python train.py --init_std_qkv=0.0442 --beta2=0.99 --decay_shape="linear" --seq_len=128
Each number is 128 + 32 x the weight over its row's rms, rounded and kept within 0 to 255. Layers, rows and columns count from 0. The size above them is the row's rms in percent of the matrix's.

# layer 3 MLP gate, 320x128, rms 0.327, rows 87-103, columns 0-63
size [103 113  97 102 102  93 102 104  85  94 104 117 101  97 111  93 103]
[[114 138 105 150 114 129 115 156 190  97 181 114 136 116 122 194 159  55 123 118 112 171 141 105 168  95 116  92 152 182 166 147 123 166 113  86 104  78 107 126  46  97 131 148 143 146 188  74 176 156 106 101 118 124  85 145  89 143 142 154 145 105 153 194]
 [107  55 202  97 186 138 147  87 138 117  83  97 199 119 149  86 143  98  78 126 129  70 186 135 119 111  47 130 121 129 132 114 129 131 115 116 207 139 155 113 158 206 122 131 118 161 182 165 131 148 100 113 144 174 181 141 133 178 131 113 192 145 145 145]
 [160 121 157 156 179  99  82 148 144 145 104  98 161  87  93 118 118 133 120 149 166 189 160 126 100 128 106 141 154 138 125 104 104 109 148 120 130 101 134 117 124 142 137 129 104 112 142 141 134 111 139 135 140 147 141 195  94 116  96 216  59  71 139  81]
 [139 128  99 109 171 149 112 139 130 128 168 118 151 135 157 126 122 173 145  93  96 131 119 146 187 111  88 110  96 152 101 196  98  78 121 113 141 124  70  73  74 169  74  99 117 126 124 119 132 105  80 142 192 148 162 101  65  63  88 103  78 119 122 119]
 [ 97 164 131 154 110 110  98 123  77 141 149 160 110 162 181 135 176 110 124 151 148 140 136 162 167 109 157 109 144 194 143  97 114 121 142 146  64 110 129 161 163  96 177 118 157 122 114 119  90 123 111  96 173 127 190 150 189  96 183  81 131 168 156 173]
 [101 158 121  77 177 123  99 112 174 137 153  83 154 103 176  98  92 159 127 146 110  72 104 140 139 121 158 145 160 161 153  40 124 128 172 143  85 108 116 127 151 143 117 183 145 118  76  88 120 124 129 137 145 143 230  94 101 155 112 124 128 123 113 130]
 [ 97  76  78 138 143 105 178 149 123 112 140 140 113 117 165 102 104 126 157 138 150 105  74 108 104 169 174 143 123 157 173  86 118 145 121 178  90 128  91  53 153 111 123  87 144 157  94 130 153 101  72 125  92 125 126 107  83 126 152 133 101 151 122 119]
 [131 171  53 169 132 184  41 114 147 110 129 161 139 150 141 112 125 176 111  70  85 124  78 149  97  96 149 139 128 144  95 171  99 180 155  98 102  86 104 116 155  88 137  87 109 157 163 198 196 127 160 137 120 113 200  90 145 118  80 131 148 126 118 107]
 [130 119 140 152 126 127 120 140 130 112  94 173 140   5 164  75  99 172 102 134 126 126 103 132 127 150 118 123 141 160 125 137 165  88 135 116 149 152 157  84  93 208 185  69  97 143 155  29 166 148 149 133  94 160 144 135 117 146 134 150 157 110 140 128]
 [134 125 105 115 189 132 153 173 132 135 117 113 175  85 145 130  99 142 114 116 111 130  97 137 114 147 206 120 102 162  86 112 134 104 115 175 121 115 149  76  44 147  88 159 129 161  34 144 154 142 121 103 152 108  83 177  49 154 154 101 154 143 115  90]
 [122 145 141 124 105 122 153 132 129  76 106 172  79 113  69 149 118 152 110 126  48 147 139 135 165  92  92 140 127 174 177 136 153 125 150 123 142 179 133 126 165 101 127 139 122 134 181  92 146 167 174  91 116  90  86 113 115 193 140 128 181 170  97 137]
 [ 86  91 116 122 120  63 143 158 104 133  98 133 126 142 140 131 107 126 115  61 101 179  91 102 104 159  80 121  72  82 159  42 143 169 121 138 104 154 171  87  70 143 146 130 135  78 150 182 142 128  72 157 157 137  98 137 140 125 107 140 129  83 118 102]
 [172 140 145 156 103  81 150 172  87  91 145 137 140 125  99 109 124 103 139 185 149 122 121  99 156 152 108 127 127 169 148 132 119 151 129 203 156 151 128  64 124 112 119 137 166 176 110 146 121 145 111 124  74 104 194 137 104 111 179 105 159  81  97 132]
 [133 119 126 144 138  64 178 119 132 136  93  98 142 140 114 119 109 138 165 153 170 111 102  61  77 133 164 136 112 121 168 107  71 109  39  91 135 149 144 146  77  99 129 164 133 145 102 132 190 100  98  93  88 166 112 124 134 147 100 130 150  81  94 126]
 [120 116 173 150 146  88 105 171 102 132 135 146 109  80 189 108 134 146 133 126 215 106 145 125 138 118  82 161 176 128  98 107 115 142 164 124 111 125  72  99 188  86 181  92 180 152 134 120  97 124 140 110 124 178 119 156 101  83 168 141  89 146 136 162]
 [ 93 124 152 142 115 116 140  94 147  71 106  95 131  73 137 184 180 179 177 106 142 158 172 140 115  78  90 127 116 162 105 118 148 148 147 100  96 128 157 171 184 113 178  93 153 182 191 155  87 139 128  64 118 164 108  61  99 117 119 100 112 112 106 209]
 [113 115  96 129 128 157 108 146 136 107 120 137 104 150 151 140 131 113 160 115 113 122 130 117  83  94  82 153 161 173  91 141  84 135 140 109  97 138 139 124 144 184 138  75 146 184 114 124 109 108  70 126 132 159 141 134 109  69 116 132 153 185 179 118]]
# layer 3 MLP up, 320x128, rms 0.299, rows 87-102, columns 0-63
size [107 101 104 103 105  99 105  97  89  87 104 110 106 100 101 100]
[[144 119 107 103 106 197  93 107 138 139 148 143  85 177 131 148 128  98 134 162 124 168 142 157 112 147 108 168 125  77 106 134  74 104 179 107 111  64 172 151 112  92  55 112 132 138 127 142 199 159 120 125 143 100 119 120  96 101 143 133 116 151 111 137]
 [138 132 172 140 152  70 163 130 118 120 149 125 141 114  82 164 110 136 114 113  90 109 112 175 151 174 162 127  57 140 120 206  74 126 133  74 111 118  66 164  68 144  94 114  74 121 105 115 126  68  72 114 170  62  59 110 121 162 180 107  58 107  79 140]
 [147 187 128 173 147 171  73 122 180 129 190 128 122 111 120 160 132 133 111  97 113 117 149 150  97 157 164  88  85  77  95 140 129 105 144  66  59 138 183 151 127  63 134 122  99 153 174 132  95 127 128  89 159 159 161 128 166 173 112 163 139  72 168  80]
 [ 58 117 166  97  46 117 119 134  90 162 149 129  99 217  84 130 151  87 121 119  84  95 101 126  86  89 117  95 109 154 143 132 115 138 158 170 142 131 112 118 183  87 136 129 141 111  80 168 130 158 142 115  88  81 134 141 123  93 206 168 103 132 143 144]
 [113 153 169 130 116 153  93 116 131  88 116 138 104 138 160  78  75 153 144 113 118 159 145 147  75 114 138  73 135 172 119 159 121  67 186 102 115 151 127  48 208  84 146 117 119  95 128 127 137 123 121 147 171 173 197 172  97 203 128  83 132 155  63 107]
 [161 140  79 158 145  95 146 119 176 173 114 111  92  86 130 132 151 159 107 114 147  96 108  97  87 193 186 140  75 133 110 115 108  98  76 125 148 160 137 101 150 130 114 130 139 175 102 162 141 141 158 140  84  72 134  97 160 100  77 104 110 110 163 208]
 [110 128 119 107 109 125 116  51 142  59 105 154 152 109 178  79  97 155 139 155 129 104 131 104 100 144  92 115 129 163 167  86 173 137 177 153 166 126 118 140 169 119  88 146  90 130 152  36 102 157 140  51  93 114 171 110 117 167 115 114 148 158 136 191]
 [135 169 137 124  87 142  42  96 104 106 110 135 156 125 160 140  95  89 120  63 133 189 137 153 131  86 149 154 126 126  42 111 130 114 153 177 173  82  97 139 121  91 102 153 162 140 109 103 109 101 146  47 150 105 135 134 128 113 100  86 130 160 185 159]
 [100 136  68 113 143 130 120  88 109 113 152 180 188 124 124 122 114 132 148  71  89 173  83 131 132  93 159 139 105 166 150 128 116 200 138 142  75 126 126 139 134 131  97 188 206 121 175 125 114 144  58 144 185 161 139  83 117 207 118 118 129 134  45 136]
 [104 138 162  73 151 116 121 110 142 132 137 163 119 106 146 188 101 149  99 150  22 127 108  96 174 140 131 137 111 188  94 143 136 115  99 107 150 124 113  95 132 153  89 171 107 123 101 127 116 153 107  70 192  83 111 148 112 144 158  83 104 109 139 122]
 [107 127 114 105 144 138 172 159 105  90 148 111 120 106 156 114 142 160 121  88 155 129 152 120  83 194  98 216  95 164 130 113 118 133 169 138 139 155 158 133 155  98 163  76  81 231 158 148 129 164 111 183 138 142 175 152  91 116 126  36 139 122 159 112]
 [134 168 153 137 124 136  70  87 115 133 119  78 129  89 122 137 151  73 131 134 134 148 117 133 139 121 134  72 133 136 126 175 139 107 167 140 204 124 110  78  93 117  70 118 107  95 121 160 149 192 161 125 112 116 129 177 109 125  54 111 159 136  85 124]
 [142  90 129 128 113 130 100 110 149 108  80 138 172  75 188  99 149 134 150 128 162 153  80 189 121 153 161 164 229 136 109  53  82  84 142 104 151 103 143  79 127 187 158 154 111 140 138 106 102 138 162 112 129 132 111 129 138 147 126  94 131 126 193  93]
 [108 121 193 110  81  74 131 111 164 166 124 147  86 124 156 154 146  97 120 120 125 102  83 125  95 152 112 174 108 109  77 148 183  96 130  71 111 106  88 134 131 170 134 134  82 127  91 135 103 151 110 120 136 122 159  93 120 134 154 181 198 100 136 116]
 [142 109 140 126 109 132 128 212  90 187 140 178 154 110 138 139 114 133 160 176 210 158 122 159  86 152 109  98 152 152 127 129 164 152 108 101 116 128 156 126 155  62 159 202 198 127  77 128 133 121 139 101 156 129 124 145  95 120 144 118 100 184  82 138]
 [189 168 147 182 118 147 118  85 113 149 141 145 113  67 162 116 102 111 135 152 153  89  95 202 135 139 147 116  64  96  95 132  90 129 125 169 112  99 152  99 114 137 144 160 164  63 126 172 174 119 116 210 120 117 184 164 108 111 108 146 127 136 149 120]]
# layer 3 MLP down (transposed), 320x128, rms 0.296, rows 87-102, columns 0-63
size [102 102 109  97 107  95 101 101  89  95  95 108 106  97 107 104]
[[ 95  66  94  94 142 192 125 140 158 149 130 150 145 122 126 153 160 125 152 138 205 167  81 144 122 148 155  87 137 171  87 170  81 122 100 145 115 112  99 118 128 121 109 154 126 106 113  99  73 132 111 191 137  90 102  97 113 122 146 148 253 181 135 201]
 [154 185 179 175 121 106 118 110 128 114 164 102 147 132  72  96 114 138 107 131 132  85 142 155 138 138 163 123 155 101 128  88 117 100 129 120  84  88 124 164 151 117 160 122 101  90  64  93 152 149 189 142 109  83 124 148 127  59 155  88  98 123 106 109]
 [108 147 118 110 190 149 132 139 125 125 128 114 162 118 102 182 171 160  95  51 163 146 192  86 133 189 145 131  90 116  78 149 149  77 104  94 122  72 122 149 128 101 180 105  90 130 183 159 151 173  81 113  76 161  81 167 205 159 112 146 113  78 163 103]
 [ 77 152 171 124 119 168 112 150 156 100 133 140 123  89  91 125 114  95  91 143 104 183 118 154 128  87 190 141 121 111 145 207 106 146 123 176 121 181 116 190 165 174 121 169 168 108 143 112  66 162 126 142 110  93 139 120 157  72 130  85 158 111 138 141]
 [ 98 161 133 136 115 106  83 164  77  64  78 130 165  85 172 122 116 157  89 127 120 166 127 103 119 126  91 157 124 127 141 116 175 125 171 129  93 172 133 146 117  63 172 121 164 141 119 132  96 119 117 113 101 109 142 118 166 140 156 146 164 155 115 191]
 [ 73  63 150  77 104 169 183 122 108 187 122 126  92 129 102 105 118 118 126 177  90 120 125 141 169 145 126 148 103 163 134 165  97 112 129 102  99  87 111 146 116 103 118  92 126 148 142 133 124 156 164 159 155 135 109 123 177 148 109 143 130 158  80  64]
 [124 149 172 156 127 129 137 165 116 106 124 133 128 107 119  97 162 117 138 177 104  77 155 108 120 117  61 152 153 112 154 150 174 122 153 146  82 103 108  88 144 139 134 114 100 111 183  63  88 145  93 116  93 172 120 186 136  71  95 159 155  63 163 137]
 [128 167 131 160  86 131  71 106 139 164  78  97 137 134  96 150 129 129  84 179 142 118  88  18  96 158  95 192 136 105 100 122 115 122 131 149 152  83 122 160 130  74  66 105 118 112 180 129 130 163 149 118 118 130 143  95 119 152 116 108 156 129 176 144]
 [157 148 129 182  56 144 166 177  96 175 166  64 124  97 160 105 145 103  76 119 163 109 111 125 113 143  90 131 128 173 116 161 137 103 145  72  99 125 126 192 145 161 122 143 130  53 140 184 163 117 138 107 120 127 150  64 169 110 112 131 210 148 168 139]
 [117 100 116 103 137 117 141 175 131 162 152  97  81 184 214 118 108 110 138  86  67 101 204 112 107 100 163 133 108 135 158 130  96  95 120  64 115  84  86  98 116  64 149 168 158 155 114 114 162 163 108  99 138 129 112 137 151 122 173 109 113  96 135 184]
 [109 179  84 123 133 113 110  92  92 117 119  78 115 150 115 104 125  94 118 122 149 190 163 176 125 101 130 202 140 123 129 182 103 133 141  74 104 133  81 134 252  79 155 132 125 144 154 153 138 153 147 110 111 113 137 106 118  90 133 104 142 107 147 122]
 [130 143  99 142 138 133  86 125 102 165 125 154 182 160 167  84 137 147 147 127 171 129 101 130 110 127 105  69 106  96 132 167  86 104 145 112 160 147 108 145 119 108 150 128 211  77  77 111  80 109  88 114  64 110 114 155 140 127 153  78 107  66 117 136]
 [159 180  99 105 152 121  90  82 158  87 104 143 124  79 145 135 134 134 113 122  75 118 113 105 138 114 135 117 154 106 132 128 103 175 133 167 170 101 107 129  78 146 163 148 173 132 148  78 142  56 112 100 176  47  88 127 158 123 144 102 129  75 135 135]
 [117 138 230 141 146 122 167 204  73 147 146  89 192  54 113 160  80  59 113 121 130 114  77 160 100 122 187 147 128 124  63 125 154 126 169  54 128  95 141 186 164 170 138 199 145 133 125 135 138 112 131 102 135 112 108 163 168 137 157 130 160 104  87 131]
 [107 109 138  84 157 122 126 152 142 153 183 158 141 159  79 170 105 109 157  73 181 143 201 159 143 109 134 146 134 103 152 133 166 121  86 151 207 187 116 150 145 100 111  85 163 115 140 158 146 152  58 117 104 168 162 116 106 164 117  91 104  70 172 141]
 [ 89  81 122 191 124 125 142 128 105 115 138 142 146  31 165 149 120  88 160 106 191 146 121 125  78 106 129 121  93 112  99 159  95 156 178 133 161 100 153  90 162 172 145 167 136 145 175 156 165  78 200 153 125 114 138 151 133 151 108 143 119 110 140 184]]